{
  "n_layer": 11,
  "vocab_size": 8192,
  "norm_place": "pre",
  "qk_norm": false,
  "bias": "all",
  "tie_embeddings": true,
  "optimizer": "adamw",
  "beta2": 0.95
}
Each number is 500 + 50 x the weight over its row's rms, rounded and kept within 0 to 999. Layers, rows and columns count from 0. Numbers have three digits each. The size before them is the row's rms in percent of the matrix's.

# layer 6 attention value, 64x64, rms 0.128, rows 36-63, columns 0-63
095:561489497542502455459480545458510507405476506516435484428445442514515373532515447482467518550531529433464456565554476574432565493519529515462465454478450494462448502473517445517672512514623528
096:517542593561481482560443546466493480418488497547418503564436569437481438568441485595520488436506520491562464574603496541442598496436455485473507502549427427443464448483534480563453512452533484
109:554479565485511506522510533501501512541560506500369503478458475482471355535544490504391409529473542479509389551538491437488557423512474509550473520428451430477529538597512423548552474497531558
108:499453526563540544533422468441539528466396531509443532467472495484474524460471455485485610511529577477425525548491496518523444505570577524451481384559478380418448533517555468524571431579519518
098:455524484516478556531416483412565503535477560520506469562436476479512381583455502486414538491487545543544443539565494573483593509434565523535486409519463596415421510516497552450517462492430502
093:537519517572421472519509608427450532459516483469411548538399574449504482539512525592478495477455456431523446494600469478489527475442472505557489497472527383541468411588523532530440493512553568
069:562465482452555415537497492478431585472505574465435484505393564495555398509475485571478468477500516401529467568532495478426547488453594541523440506528548446587466480559463457495493489478611542
110:516501548541555493431462506474565444443463484472450518454510494509552633478507531591576494442507500499503510490533473520441419534591593485494486438488499434465428458502510601495459497610608569
091:542452433504546489419472540457542538444499484476542505440528575506577590488470484541513497394563409468429550439532513527516473525496478516526504460485607500527507541457504637424480530466587598
092:493504504528488496506419553471402526410521509465508469426555447520586500480457538495566459565446502509452571564505507535516466497436494426581430457505573582487540548576450485529556474485658487
101:526513544515517486493493566466501554513512543565469480484587436484551395471465424464401545481625523482396487535459501470503505458511468507512482495451563435428501520423538420507579490374454566
096:464444551599472510553486515503457507477442547497627496490467417562431489493474464487490570499457529518396579531476472508543522451493527499306466476487448517510468545499521447482481527584441457
114:472431504468585473527589532473432500524529514521515529504501599538430381515499452475427461557553493448452483536532497532525514546506502508463508485607476417572551548592515413483566398490422471
101:482486504459539502535493391505541453469522479460456509482351519511488514513564524501528432523542554504517424567497505571502399596534534517629519533578455482443513564466500565483502512407409479
110:524517473495458478528553521508486469498607458487489476619460495488519461575500531508478447472513448527578516489507479525536531578468476491583529582508596622483477462452461604469436507426359467
102:540489460476599504443401453470502540489432528496573476386551494570613463420474525529533483549516506538481538488496495446548483503493489473444434404529655573462536506504461517473522499486581487
113:441486401480470498627458472568472548479440471512404424486500397464558566524547580470528503510489553533547499517574545553488551514515503517586498491492375463507529456476515384508475485468518560
098:545418617518557486459544443551500481553511492452560514519458487510432468493600447549496519343504468517471509505354472506512434489522507521436559558455484470475485469511541516503396527535427481
100:496501468485561499507438466463507528621468504553547495422527536485547516436448510486459457499453501527428555469586483446504572463467528483462440403487498509618571501569505377494480570616540523
089:482504516541528524515415490467466496483462574452457524537435522459531599466475492579500570451560510541449546525419510585548385543550550462508475473629625483448512550523524518473453539435448518
112:521471451523463481500523502564535476572567442483439438513540509474565521524532553486519459391472447612546533407494484527521580483472564497486537491508551584510519454457488430485382625540441566
100:523508541483555485481453515503520420477545519541478496510411468512483404548448508569475397495478524530547507569521501590449537534457573437549467525573444643474508544533421542536484610472545432
111:498581523553354595517463505456544547488576478434383487492415521414470596513482474433550535537496495527518549503530508556498525528473438528524506436450427447457417520486550531504529500538478577
111:468441485502514454516528458571535462607501492487475531485490447464460556440578430490486463387477515535508584459520493544550487514505488486456505554531454412583565470546531376525411611570445492
079:468430454496489480487545466515424553522477490469437478559566528516558442604508575522500489475498453501542473459529496494476472513497545530497532451568505428622514350549502426445404421488535595
099:444545495584394496502450556449538574453511499493543535460485416461507612453444598419437500571495489438466475478590450483517502422437468506534516536388552458454503518453523486539548556519532481
092:550497512479580427455560482504497435435569405500440488505431531504548563399561562460526525518564513485467517496640462519479540546476495536436516442592498429582425463455460553496546493549498535
104:463478568525459547562475552475558544457495464441468561542495550447480547489478490520426542514546481405487438492478494429513356471506426507616501527450544377475523544536567572497553446453458484
# layer 6 attention output (transposed), 64x64, rms 0.123, rows 36-63, columns 0-63
097:565527504495511399486455564577470432471523493477534448474567536515496514548500487432552431513509509437452503464412541539535413492469573445609544473341450512455510501586542523507561469563499492
095:551410533494527475545467497563482462482568518522582574484498476575430510480514557367430489547505500383532529475361474491465436491475524551556495422453472546513494542569503432489508478510511589
108:531518523511499506460441444504499533479543511475452456467619428556461449566513521386474451518556533515512545533391557417436464488507472460610481493417501458499556592538493454493619495507522559
115:586590491490482425432527658549442508432530501515494521556478561554483420531536523501500480421495549478491514454465505412495474384462526485538474429384476557438511504522516563500495491495574494
097:530518532507490517453603473500458457397529540582475478461505498527563564447426556457457528484527520416491504451460466483571498504442467518601550450461535543471486552594470520360539426559561460
093:491474487440545462474457459560512441480616481493527512537510477580435490455491520390526492546481489509585519496372574520483422502508531496524475397562512497489477579493387415540528559561498574
073:536447554460520472536544509572549446454512541507421408471542465559410484541508491415530499602520506504522535451445542455439434559405540458560399493468476455494497595530477541498515499619527467
105:521525563459561486429566533483459462489584510494518485528512593518455382442510533550503456501530506487495517439474533583528419404483633443491491435506475505487470456494557524530375576490575532
096:465522510478521517466609474563544473521497479476514450537486541475485464415521491527553535517405421593532463456541444583515419495538626506440528473577482455473476414474505506460471546617514405
096:499498608490466445617471548458486540482562419560437441502501584519365466488536473466577497545403565472445497502518506480564562507444588528561473514426498489459484486563473499516536548483438468
097:539557496489473432512471529555517493568416482490540507530523505561424510591507542409448487469449445524447513438504509443423501422500499503521583517431520450448616480568516559461604433606476511
092:506543497521485462550498574528512536473583447583462533473453546501528517538548405532524523363569529412482402556500510453603583421458496529500500467445450491419473448478519568517526445501542557
111:517517416532477484536504579512510455481507468520480487554529460458593516552564471385476519473468477560488470539490559299446469616478429504501468494469478533509555547447560491452552561528505479
103:502381506557499528456566515521397460468393551467467498524573457479591460428528548501450460461457524475483573530532557465461532542486415542564510541490473531551484429560526531532464524434598416
111:423414452520524535536491395474507438551439483533508542479533423506555598410448579525466541475436433457497533476545511552527497589495445522496536570682508498542487501530479465500503509504472475
105:472537528472460501548572549492479544492470480566407421481496531488383491478524473578570510515466500582461496464545479500555543504444655515509489505414555431449513491495581547478428462532454399
107:520435547494476499515626570494507508418431482454540507492472517545437528582498499417526501546573569433488511488406463524478472500521469520549472556463572520557499438541343478477562515403472472
098:509470445540546523406437449531515473540504546488487534488484417497522522512578531562465510452538430553595451501513473518429540466443435417430548510635422474513526453444587540575461477497543572
097:430567534454466565473597658441566568445558511520467446454488535459436451556466472463541516525556544522541454560479497453504510509505605510508440428437541429451488540427536519468528494472451493
085:499405538477466540539578613531472495487473448508377535558452569572448460423538552515475519461414513507507550485587508436485564421477479494542486446521480540435521437543490588509412503506563481
111:413487473479510591480584509449561480549468477485541537419488425507426554529419549555516565507541464480608465525496422592479452494536490435499541503653524496540520447444519454535513504460435502
107:497378574545524532584504477466475479469534509550395482419569525456489503468475557431459506555499539349473554525514484500505526548465569459599489483451432478516481505603601481502508473483526528
112:530569500503460479419497552519483544477541531510619542514517507562500443415451486500555439437425507407562552521425447532530434479546424552545533455543473605450491485535355495491533524489494517
111:448465419514498585462519638488575524489483478416488562491521496462451486546535478452444527505539528467596463557496483502417538470526472448485462483568465483534541472393537518565515467372476599
083:549484518458512500460603480519534425476543496461490484497477456538439587602473518473524539529561448606538454433439551467499415578467477468468469505621550529536521524406430444457456563527470441
100:449587507409525450486413506509454493477533482469531464502475535529523452518429455483529502486473454480498507567466554561549577404565572658528520476474564517471442454510381486583575514506479526
094:474522381460499464463550641475493378555500552495602506544528508442523466448495483513497495490490484435425498445457509553444416540526530544566478501523478460496491502463588452599479605510532478
097:521518507451554436440431421564460499473499502468523492623535508578548404453510541516479521455412470608526564542514570416455556440553483552462504479486504513498473525490377444452536532512548553
# layer 6 MLP up, 256x64, rms 0.148, rows 0-21, columns 0-63
106:535524502463522483515531442516424568388555470434509540427564496483544528438546471408399462553472522525587527455540531527452556537494552505483491460502491406436526596520458466515517511561563621
107:487509561550560514606490480563461526558489360454388427486449530418502533429511541505464502488445496503502499518609462438486551497542510475541576546511446472475388545516542467507445511562452550
024:530678448522560547475486517478462458433460491431495489448412401487499550566588519444499580540507456445575483497608534500529446533487544483489499444441466561477528486434469451517510472522517452
097:514578574469533497461532505346479529488574493537469497452583448500509487380424566483442554504520497407392560497512483577524476465447530460495566495524564465516454502499437457536543542441488548
107:529502590568556455502487537546507489490524479496503505521522537468550483410531530441367483444501463513475573492523531409550500444487520428528507518383609394456470516603485557479504589457488538
136:616512479609402503538506487407539491462508460512627569475565467435466551474547570484512451518467549410499467486547499492389534513504465477493475575488539527495432595469530539468517513430498469
109:533420533462438471465535440527517508463573474398512534463541515463428535444557473486447569595495481562529556344489492558452533519504515471477544460552507455526540581456498436486445559582435541
103:465519505583530438509553524494562540487433431462523479594465511363521475461508413571540487517450492506517489562585542483472557478468549488401523543531434472583450480456570518475424511412517422
110:497597566464569529540515534520465528486571436517524461430429506481488518442528505528466498445437587422437462556515462540457507464538504492450568627505571542531472412477428521496464546614461434
124:545507536473524454555549425442512522468592444448585566484544565533446600501556618492407477552413481474445480470454524489442477581419517483492538534600536472498515566454480494467554520475506546
109:498412563477470518481533547433538548551550416526469492494447484435539548592520574537493509434548495400508535563506445443477552533539414480442566616475467537479515420425479524491428499426447497
120:558504510618508439463437551500495474478522537495524595506525495404527581440479615436478500521521622483497559542506525389481513453438466442513458525493486512459433562557518450513536605482539486
108:425380515491542507525548465529504549518615422518466468462384571537486533522520509474445548626528565561473526470598514494544534535444514411582505423517458492545534438488523474480515517456483486
107:567520500515537529412528526441443472435589489492577424408494537493498421556440491455441473539507550481583410547485417529509560615458543494577502556475481548537430508495427509451438521528471500
101:499437499453595546507418512476507528401551487448632392449501542515554498508554565453502388466400563522470429536486502487545524469562557464548470560472469533538550527497500437486508539497565465
113:481567533491440483425483484512473509454553506498506477395534446471517553593405544453562535564535495574507459433506500399462581534504547409541549568438567527467556475553514492474558566400516474
091:515557499529509492525459477533476479502493449403461599498585616498509486440539433496495475600475482441499549607512521405495541489431584463538591493446473508506488581469459539513454407459450557
054:484439552572495474467478512498470494475584540465629510421515569509547474493453551607435433477549494483442508431483524466525508521588456538426460442500527482485442559514466471521585434422549393
094:490568528565485522434599593438478496439481523434586508514475413464568434525458524545481493398508541466475523577513452509474552451475402485485597483494561501498550547427481554478415536433485550
103:535474606498519581385518449506426458437538512427472552488550474469643540504453454556416470439534610468504524565615482496474519476520496459523521504461470527491481521460465523465452521518477586
094:508479464516521454434413462491438511520560538426596450528509521558573507445471538445559436493447518610582558548469522476491597444512489495428515427471572547461539534505363481496497536516484553
118:556584584444586454528543580440462573416566486511534501507411639563440475493530503471509517521475545505461511454472501445527568514459561494487496438470477485402423523491396536473478520552492514
# layer 6 MLP down (transposed), 256x64, rms 0.126, rows 0-21, columns 0-63
095:621457473543476502470519473452454486418513461469368545470517468533464442424591507520446572435586574456512492438477477469607531470535507580494502536492490531406529498468584451520544524525503548
121:547433464504506463532452455618489543516451503578474561561395480482462601472512455506554496533549474426536558536552492530436524585454575500442506451523373452534501518493511422530515451542490420
018:457424477557589538381449512475482482538567551444460504515511479512478444429522591425427471445573503520503541441482594421476572528476483511391497563516464482492478534459568529558465538417464497
088:557384503499452557527626407537621496561548499518515466477431537481502498571555519446502447459500533578537488429408486498466523511531480554432450508488457477551501504502531438439396448514535537
110:397479502523465501532495526457465605437428490513533431540546496496533464545523517507623460520521343490534499479471537501529540487541554391533604395544518556501512495475454551431544478515475495
138:559510516534495389501515578497472572504542454495478503511436585494460573460531472485484585472526475429444580540501423505476547451531525515468571537561441401596466439584511491427502513404528563
094:539560492531585522548468563506489488537553464487403487490459481435513564561485525499575510485528443371466510552581524476541524506446437499552533490414438576536443472513472579413521454382544466
097:462538468449501474476499495581566584557494549501463538477559515554481445493543560481483458447540587564485468622431489483500485513404536497524455483437443566516541509497393480434457612554429438
113:493446524529513510469491479464413444423487492495496513472575494585522523450464556536512502554439513478534577443509530533559509404410581429482513444533489519432438641518516533604543535431478424
124:514558510598462573407565599480457478499501477474418531461441548460467482532438434547522508386521508477473440535577439509471596514576511487567567501443504496494445402532566542511485454451517520
103:524559510567445544467511507528507512497550448479442498467514535579536450477500473413507501484588578494454556480571423490554467445514481501399475501439570377464519546535573526526550404423566418
126:479447435466469489567440510531496480469618533531524485562504408503480527531535455534466420590436620463554467519460484494473463432546459443500529422592398515508561470551516581542534569494492474
120:443559546565491423385558514574534414405492465489481520473514547524510456448551517505456432520476517514464500480527549526554495492495412532471552460530558450376505533495451462627524592505544447
105:558515483510485503480563612575586440542498513487370483494491491459529495545480473542472453556499469579454462515428540552437515542466510471449456435508381597522518444573470515475453611538510538
097:526519497515517488501491548552555487559462500527402580481428523509511534457470504558517524425530409527540496538489410460501513569489533573419456503528502562526507460631486424474468410569376575
115:519559598526498522501441510496481451460563533529482372543540471446483456513475509580507430454463527481478461513509525525428423447534498476491490494495480611551427547482474522587666526485509404
096:443468489516530496562439463406531559495533542486490551609469468504555520544498503539607476477533356494521531499398535580452440474460487500506520461548533486363531531431490527557521538503465571
045:510495498461464550491462540514573527527383535521449512436510332496470456526478500507517502594476537442572510547474460586471452466448491435564553479589505459571534442480519408511481496588495555
099:488526485570516501437564537477472480395547555588482445443531573511464457558561563559448481516469544458478477499510380471456467535412473508571459582468525552471564389512426527469544555544526464
114:558481506491585516571580504422492513489528593528493471458535575523528443496456512481613495528438422505463492542445513453532440538414478528522536463465504536557531452523546544326479481406510519
085:537558554502484525468477425490503536447519466550488511510581475538439516533475477514564428521461547415505476465575530379450436447416365462487544548593479540501493573543484502511468576568517582
117:527442463513540538403544494442521521587507473510426475437546494482530420479535475610471508432528544573478448561461465474429438613479488518513570572514562575572485475455563541457413523476511451